Part of a small language model's weights: RMSNorm before each block, rotary positions.
Each number is 200 + 40 x the weight over its row's rms, rounded and kept within 0 to 999. Layers, rows and columns count from 0. The size before them is the row's rms in percent of the matrix's.

# down: layer 6 MLP down (transposed), 448x160, rms 0.0714, rows 68-74, columns 0-159
# gate: layer 6 MLP gate, 448x160, rms 0.0809, rows 69-75, columns 0-159
# up: layer 6 MLP up, 448x160, rms 0.0768, rows 69-74, columns 0-159
down68,102,205,232,230,226,163,153,271,202,184,172,230,251,146,262,252,230,227,208,176,191,242,159,228,170,173,216,288,223,179,173,249,116,247,209,156,204,199,137,210,286,182,178,215,222,195,209,190,164,255,208,185,193,223,174,180,201,233,187,213,246,240,219,171,236,247,207,204,157,262,278,252,168,212,168,92,217,182,237,225,113,122,247,202,164,267,208,206,190,199,215,191,159,249,207,166,223,236,215,246,181,188,187,208,83,226,138,153,247,245,175,211,225,157,208,239,180,274,119,177,256,203,203,215,203,201,201,198,153,205,225,169,237,246,116,184,217,160,225,253,136,250,224,166,199,148,253,224,155,203,263,145,128,175,177,287,182,232,167,224,196
gate69,097,239,231,147,262,141,249,171,235,233,183,252,197,200,100,279,156,169,203,213,120,221,163,166,200,196,215,124,179,227,259,161,174,228,196,198,212,204,139,214,200,195,212,199,134,222,165,196,185,181,166,200,214,285,158,157,312,220,194,250,165,89,165,222,148,211,230,242,175,206,138,200,254,193,185,283,173,222,242,178,199,289,218,195,196,274,208,189,185,237,262,225,241,180,223,201,262,237,222,185,229,193,150,199,180,307,199,167,200,231,158,181,216,175,127,207,191,156,259,232,140,210,231,193,139,162,241,128,151,222,204,181,177,222,231,235,194,190,281,191,173,214,221,134,187,169,227,213,195,215,164,235,151,114,202,192,176,199,154,162,214
up69,095,224,297,189,174,185,207,264,240,189,182,113,203,209,322,166,170,217,227,222,291,199,157,226,180,104,175,149,207,248,183,272,194,187,203,209,245,142,238,198,250,252,206,247,208,210,158,230,121,177,229,254,162,235,182,254,228,170,232,147,203,187,233,203,271,180,242,197,260,167,151,163,218,130,239,184,226,221,194,157,218,209,170,266,190,230,222,211,267,221,250,218,165,225,142,181,191,181,191,188,205,247,252,217,198,222,176,178,231,226,200,230,178,221,244,178,174,204,162,157,239,208,242,106,107,174,217,200,251,186,139,260,174,260,197,215,179,131,153,158,203,176,158,196,155,206,220,301,176,254,210,156,211,244,181,181,156,225,183,134,230
down69,097,194,257,164,164,160,223,286,182,189,158,109,147,196,224,181,276,131,176,212,137,208,204,248,185,190,161,188,172,232,179,212,117,152,208,184,215,168,222,194,199,272,162,190,217,194,226,215,155,201,187,249,196,169,130,139,205,140,196,177,260,197,168,115,281,189,252,200,223,182,224,241,190,229,258,150,191,177,283,235,197,172,181,211,185,191,220,169,253,203,144,95,175,233,151,223,211,217,279,181,227,234,248,251,231,197,224,253,255,185,233,140,160,161,168,175,169,200,137,238,276,164,208,199,164,258,243,136,132,158,194,214,192,252,170,242,260,187,239,194,189,205,214,214,139,248,146,216,195,263,201,163,209,233,243,209,225,151,110,210,219
gate70,095,218,281,152,188,202,251,197,191,211,288,153,184,203,206,231,206,203,230,247,259,209,201,235,219,163,255,247,278,223,220,190,208,163,116,148,179,290,167,199,201,179,180,225,162,181,219,203,177,258,186,174,234,234,186,180,238,210,201,311,183,235,161,110,284,190,183,186,275,238,275,185,252,166,218,157,228,170,228,225,290,134,281,180,216,204,245,193,181,190,208,198,209,179,132,131,230,239,209,235,236,118,175,153,158,152,170,198,216,167,238,222,208,160,222,196,223,245,216,172,184,194,248,135,255,150,166,211,148,179,200,182,275,180,157,188,126,197,226,240,227,258,155,166,253,174,160,219,200,278,197,136,174,184,240,183,248,221,194,241,205
up70,097,173,163,211,205,248,227,201,232,191,206,147,267,129,167,199,161,168,225,237,224,206,162,224,287,153,267,228,215,174,259,180,97,146,134,182,194,162,206,209,170,242,124,211,181,132,166,209,143,222,147,239,136,262,235,178,230,170,217,233,171,265,206,142,166,180,206,211,219,232,249,199,223,216,209,156,203,262,233,176,181,203,179,238,247,269,177,167,185,234,199,222,161,161,164,183,232,218,235,186,222,180,231,124,199,235,212,213,106,233,199,216,169,117,201,235,215,197,136,201,207,247,203,210,275,102,204,190,196,131,135,195,122,202,174,210,230,227,300,232,281,139,164,160,223,178,229,230,192,214,200,245,236,178,171,216,244,262,206,241,138
down70,094,159,199,224,228,129,212,153,221,145,148,226,172,240,186,186,254,241,191,167,192,262,193,186,159,255,188,186,194,231,142,148,232,164,207,257,187,194,179,215,211,253,198,215,199,239,228,252,186,115,233,246,197,239,202,187,201,164,258,141,142,118,183,223,128,206,272,259,197,139,139,196,203,225,167,242,207,189,220,236,222,227,162,196,209,153,197,153,290,233,149,214,156,208,269,173,175,229,242,156,189,229,242,259,250,253,184,229,170,185,135,260,160,185,265,237,213,224,223,219,265,128,167,221,209,271,194,171,265,187,203,224,177,189,220,257,175,222,126,240,115,151,219,212,206,233,158,174,167,177,267,224,238,261,150,150,101,252,191,198,237
gate71,099,255,171,200,261,184,157,188,234,179,211,242,234,187,133,199,156,227,198,243,182,214,233,164,213,208,204,118,174,145,189,233,271,190,209,151,201,167,251,228,157,131,159,201,237,175,205,204,146,248,155,229,292,193,167,180,170,181,209,213,246,131,284,215,224,262,274,140,182,200,256,259,159,204,216,173,169,232,182,200,133,211,152,200,187,225,233,238,208,164,160,204,154,186,203,263,248,225,223,256,221,247,213,109,234,226,234,203,212,161,108,133,219,166,185,164,233,182,179,115,140,237,234,226,287,174,148,270,218,260,186,161,183,244,177,176,157,215,173,212,197,215,260,174,187,131,169,199,227,254,142,187,223,138,209,137,184,237,265,152,218
up71,097,235,236,190,211,216,185,267,190,246,115,228,208,196,170,210,164,179,149,189,246,214,232,217,222,207,258,214,243,242,166,231,175,183,185,155,205,227,157,167,208,179,180,249,189,174,207,166,281,244,149,254,189,145,232,201,275,196,182,280,204,115,131,146,165,240,178,186,183,248,244,230,183,223,229,195,220,203,286,183,220,173,258,199,205,184,249,181,177,195,134,168,144,184,199,145,143,192,227,267,213,194,246,267,174,202,185,185,172,176,246,256,230,215,264,259,127,191,215,231,152,196,232,148,191,172,181,225,148,241,190,249,134,190,178,82,189,230,265,250,212,156,190,223,224,158,246,168,266,175,129,163,179,187,197,235,125,157,97,253,234
down71,104,166,167,186,205,164,192,219,249,166,190,235,228,250,160,157,222,221,200,169,230,152,261,206,64,271,184,153,107,176,172,161,197,194,225,198,259,202,304,269,139,153,227,169,162,212,178,177,218,200,237,212,177,227,220,208,179,229,206,176,164,135,220,178,144,179,179,132,201,155,285,248,193,196,277,243,209,200,124,174,208,262,136,189,208,153,145,200,223,174,190,225,255,169,233,236,157,210,174,210,209,235,191,169,254,229,220,176,186,185,181,150,168,185,144,166,243,178,213,150,139,170,199,200,219,203,216,195,197,192,271,208,216,199,230,171,89,206,141,191,132,183,209,228,143,158,87,168,211,241,216,168,241,139,215,180,206,190,206,252,117
gate72,098,210,268,195,236,182,158,207,197,164,174,211,247,161,205,213,216,171,203,250,186,219,165,199,177,102,137,203,149,170,262,188,164,198,261,218,168,177,212,216,210,173,227,122,232,195,187,228,173,173,215,167,203,158,152,215,186,167,159,185,157,246,268,230,222,105,243,149,199,203,161,218,220,147,184,188,233,131,169,178,227,212,133,208,217,208,240,165,209,214,202,198,223,180,214,247,223,196,211,265,215,251,113,217,145,266,135,204,191,213,242,251,240,195,133,221,326,190,148,196,208,189,180,226,141,218,140,193,125,145,266,268,196,217,246,244,228,118,130,191,171,320,128,205,155,175,206,144,172,179,176,207,222,249,140,228,193,222,173,166,226
up72,100,219,263,211,203,229,163,180,264,211,160,259,164,213,202,214,345,159,150,201,260,200,239,192,254,237,261,232,171,198,256,206,152,115,149,178,133,220,211,156,245,231,266,221,144,198,182,241,232,175,147,177,155,167,278,197,256,170,259,220,193,155,205,141,204,151,198,153,179,162,178,137,194,226,252,219,169,180,217,128,167,173,231,269,219,164,165,129,199,133,227,295,182,182,208,187,239,246,156,195,157,188,150,221,231,201,183,190,186,181,241,190,239,224,190,205,160,222,170,185,216,244,173,181,184,211,246,244,203,275,219,197,156,243,167,179,186,219,180,128,207,211,238,208,221,275,130,207,226,188,256,264,194,217,227,216,145,104,163,232,174
down72,101,221,246,150,207,157,222,221,158,213,186,171,239,277,180,157,210,183,219,224,190,219,293,226,221,221,231,235,191,158,162,211,229,142,222,254,108,156,248,227,161,227,166,197,183,189,140,160,175,169,179,174,214,227,176,189,206,242,133,212,262,223,126,170,202,263,184,159,245,162,175,203,230,197,177,182,188,190,161,225,218,240,260,174,151,184,161,247,173,227,223,218,197,175,174,226,240,146,231,151,152,202,226,198,272,167,239,220,159,175,168,145,163,221,248,256,280,224,178,238,109,139,144,216,261,149,228,221,177,326,227,202,166,138,258,181,220,217,203,216,238,153,295,176,115,200,191,182,279,264,148,221,172,204,255,219,177,172,152,169,228
gate73,098,220,180,225,216,240,220,166,257,206,195,235,209,210,162,250,217,181,166,220,135,152,173,207,150,249,211,198,240,230,177,198,239,169,215,255,242,214,149,201,219,264,275,147,225,182,199,157,184,157,257,216,96,229,184,192,199,129,198,133,162,248,216,224,246,208,248,235,223,188,130,183,154,68,211,239,261,231,141,180,232,230,160,275,104,258,192,243,215,242,155,191,197,256,251,230,264,190,174,247,222,204,194,195,187,275,264,240,254,240,143,213,228,232,214,189,257,230,228,220,288,215,138,196,181,212,239,162,218,271,268,168,159,180,224,197,175,216,255,179,201,169,154,198,205,167,238,193,239,240,150,228,211,158,251,209,147,232,180,206,152
up73,103,258,177,219,224,167,178,242,168,160,216,243,194,193,250,219,252,151,214,203,201,202,213,201,187,134,261,205,163,167,175,162,266,287,198,221,165,201,167,250,210,248,264,267,142,204,193,267,184,69,166,147,246,206,208,265,215,209,175,272,212,167,195,158,187,147,123,124,169,179,247,193,242,263,220,205,150,129,266,204,240,210,224,226,137,236,178,138,162,154,175,266,220,215,173,159,164,192,152,135,183,185,192,258,237,163,183,185,158,212,210,269,173,232,126,140,232,311,190,168,205,219,241,246,169,186,197,201,202,210,178,213,252,208,212,230,174,208,170,247,240,258,245,146,227,233,197,257,157,187,135,211,197,182,186,228,190,153,173,227,233
down73,099,185,156,174,130,61,245,225,177,215,198,209,222,247,110,251,230,247,231,166,124,119,226,195,297,162,127,152,156,148,175,242,203,178,170,211,239,177,205,242,176,235,201,131,245,230,210,183,157,205,194,218,176,193,223,189,112,118,166,194,138,149,191,202,154,250,199,212,229,205,217,233,192,187,233,253,182,214,163,120,184,209,235,186,155,208,185,126,145,203,159,251,161,156,244,238,151,205,177,169,186,277,139,150,240,272,186,181,213,193,180,198,164,233,173,201,207,201,171,228,171,235,235,191,172,214,209,166,213,265,234,195,159,244,136,271,272,172,203,157,220,193,246,286,177,195,172,237,271,210,164,220,203,171,173,229,205,229,196,213,228
gate74,090,205,191,125,239,202,215,230,204,187,132,160,194,206,184,250,177,196,194,228,141,216,205,188,223,144,165,146,256,177,255,226,134,115,163,323,199,237,233,219,203,148,172,169,242,194,202,198,208,175,131,219,187,215,216,218,186,195,209,171,181,223,191,168,166,196,213,298,195,215,230,256,188,201,188,220,167,102,250,243,280,233,173,230,228,162,113,129,198,242,223,180,210,218,238,170,289,183,214,251,177,121,174,231,163,188,169,167,242,189,236,169,205,171,258,283,101,162,217,238,219,149,216,73,170,217,200,223,245,238,146,247,133,181,149,170,201,166,240,242,189,199,203,207,213,214,222,212,231,183,206,211,157,274,176,234,158,248,173,172,201
up74,088,234,248,226,161,185,185,189,256,217,212,163,249,172,181,236,233,146,227,154,208,126,138,140,191,307,282,236,146,124,186,187,218,231,173,135,223,182,159,223,260,179,199,242,206,167,209,234,207,241,243,164,248,108,199,149,218,189,217,240,194,130,232,202,197,167,213,162,227,211,184,203,150,152,158,190,178,300,206,189,154,191,208,183,200,266,232,232,269,235,230,126,229,154,127,205,116,163,117,128,202,250,204,175,133,233,230,184,177,224,228,227,244,197,175,113,204,237,257,192,163,231,260,184,294,191,181,152,170,187,221,207,294,248,215,196,219,271,236,189,185,235,197,198,202,244,202,166,190,239,194,204,226,221,201,160,193,206,228,184,164
down74,090,243,227,216,212,201,186,226,299,229,152,190,216,153,194,221,231,156,221,175,162,132,209,151,153,205,266,191,262,170,229,239,179,190,136,244,199,210,230,234,133,188,266,187,204,137,181,185,194,160,144,218,263,230,243,218,186,218,207,172,191,165,203,182,244,154,181,252,198,187,214,234,205,219,156,210,161,123,241,252,219,135,225,173,204,221,243,151,240,268,258,155,228,187,202,179,189,54,235,289,188,195,169,161,168,122,240,240,196,170,212,190,207,183,253,248,174,135,244,272,198,149,273,150,178,185,167,280,200,225,159,182,159,213,165,227,245,172,168,139,243,253,185,177,150,181,198,197,219,212,303,214,230,228,156,224,264,203,197,234,158
gate75,095,160,145,243,247,211,115,193,195,168,252,202,190,240,239,113,109,203,186,205,143,192,196,211,215,195,243,254,139,130,174,194,196,143,232,179,214,223,288,152,212,235,178,169,253,243,252,218,175,215,174,133,213,141,231,231,188,190,125,142,223,191,172,213,234,216,97,139,146,181,178,237,207,92,156,240,249,224,230,178,195,238,209,223,248,211,273,226,214,241,239,201,205,172,273,174,219,114,180,225,226,225,152,216,131,192,201,207,172,177,215,212,246,158,244,182,227,217,181,171,123,153,247,287,251,173,173,214,187,158,139,192,182,154,242,247,251,228,207,224,230,206,190,274,179,179,242,239,235,128,214,229,237,206,208,248,182,182,172,190,189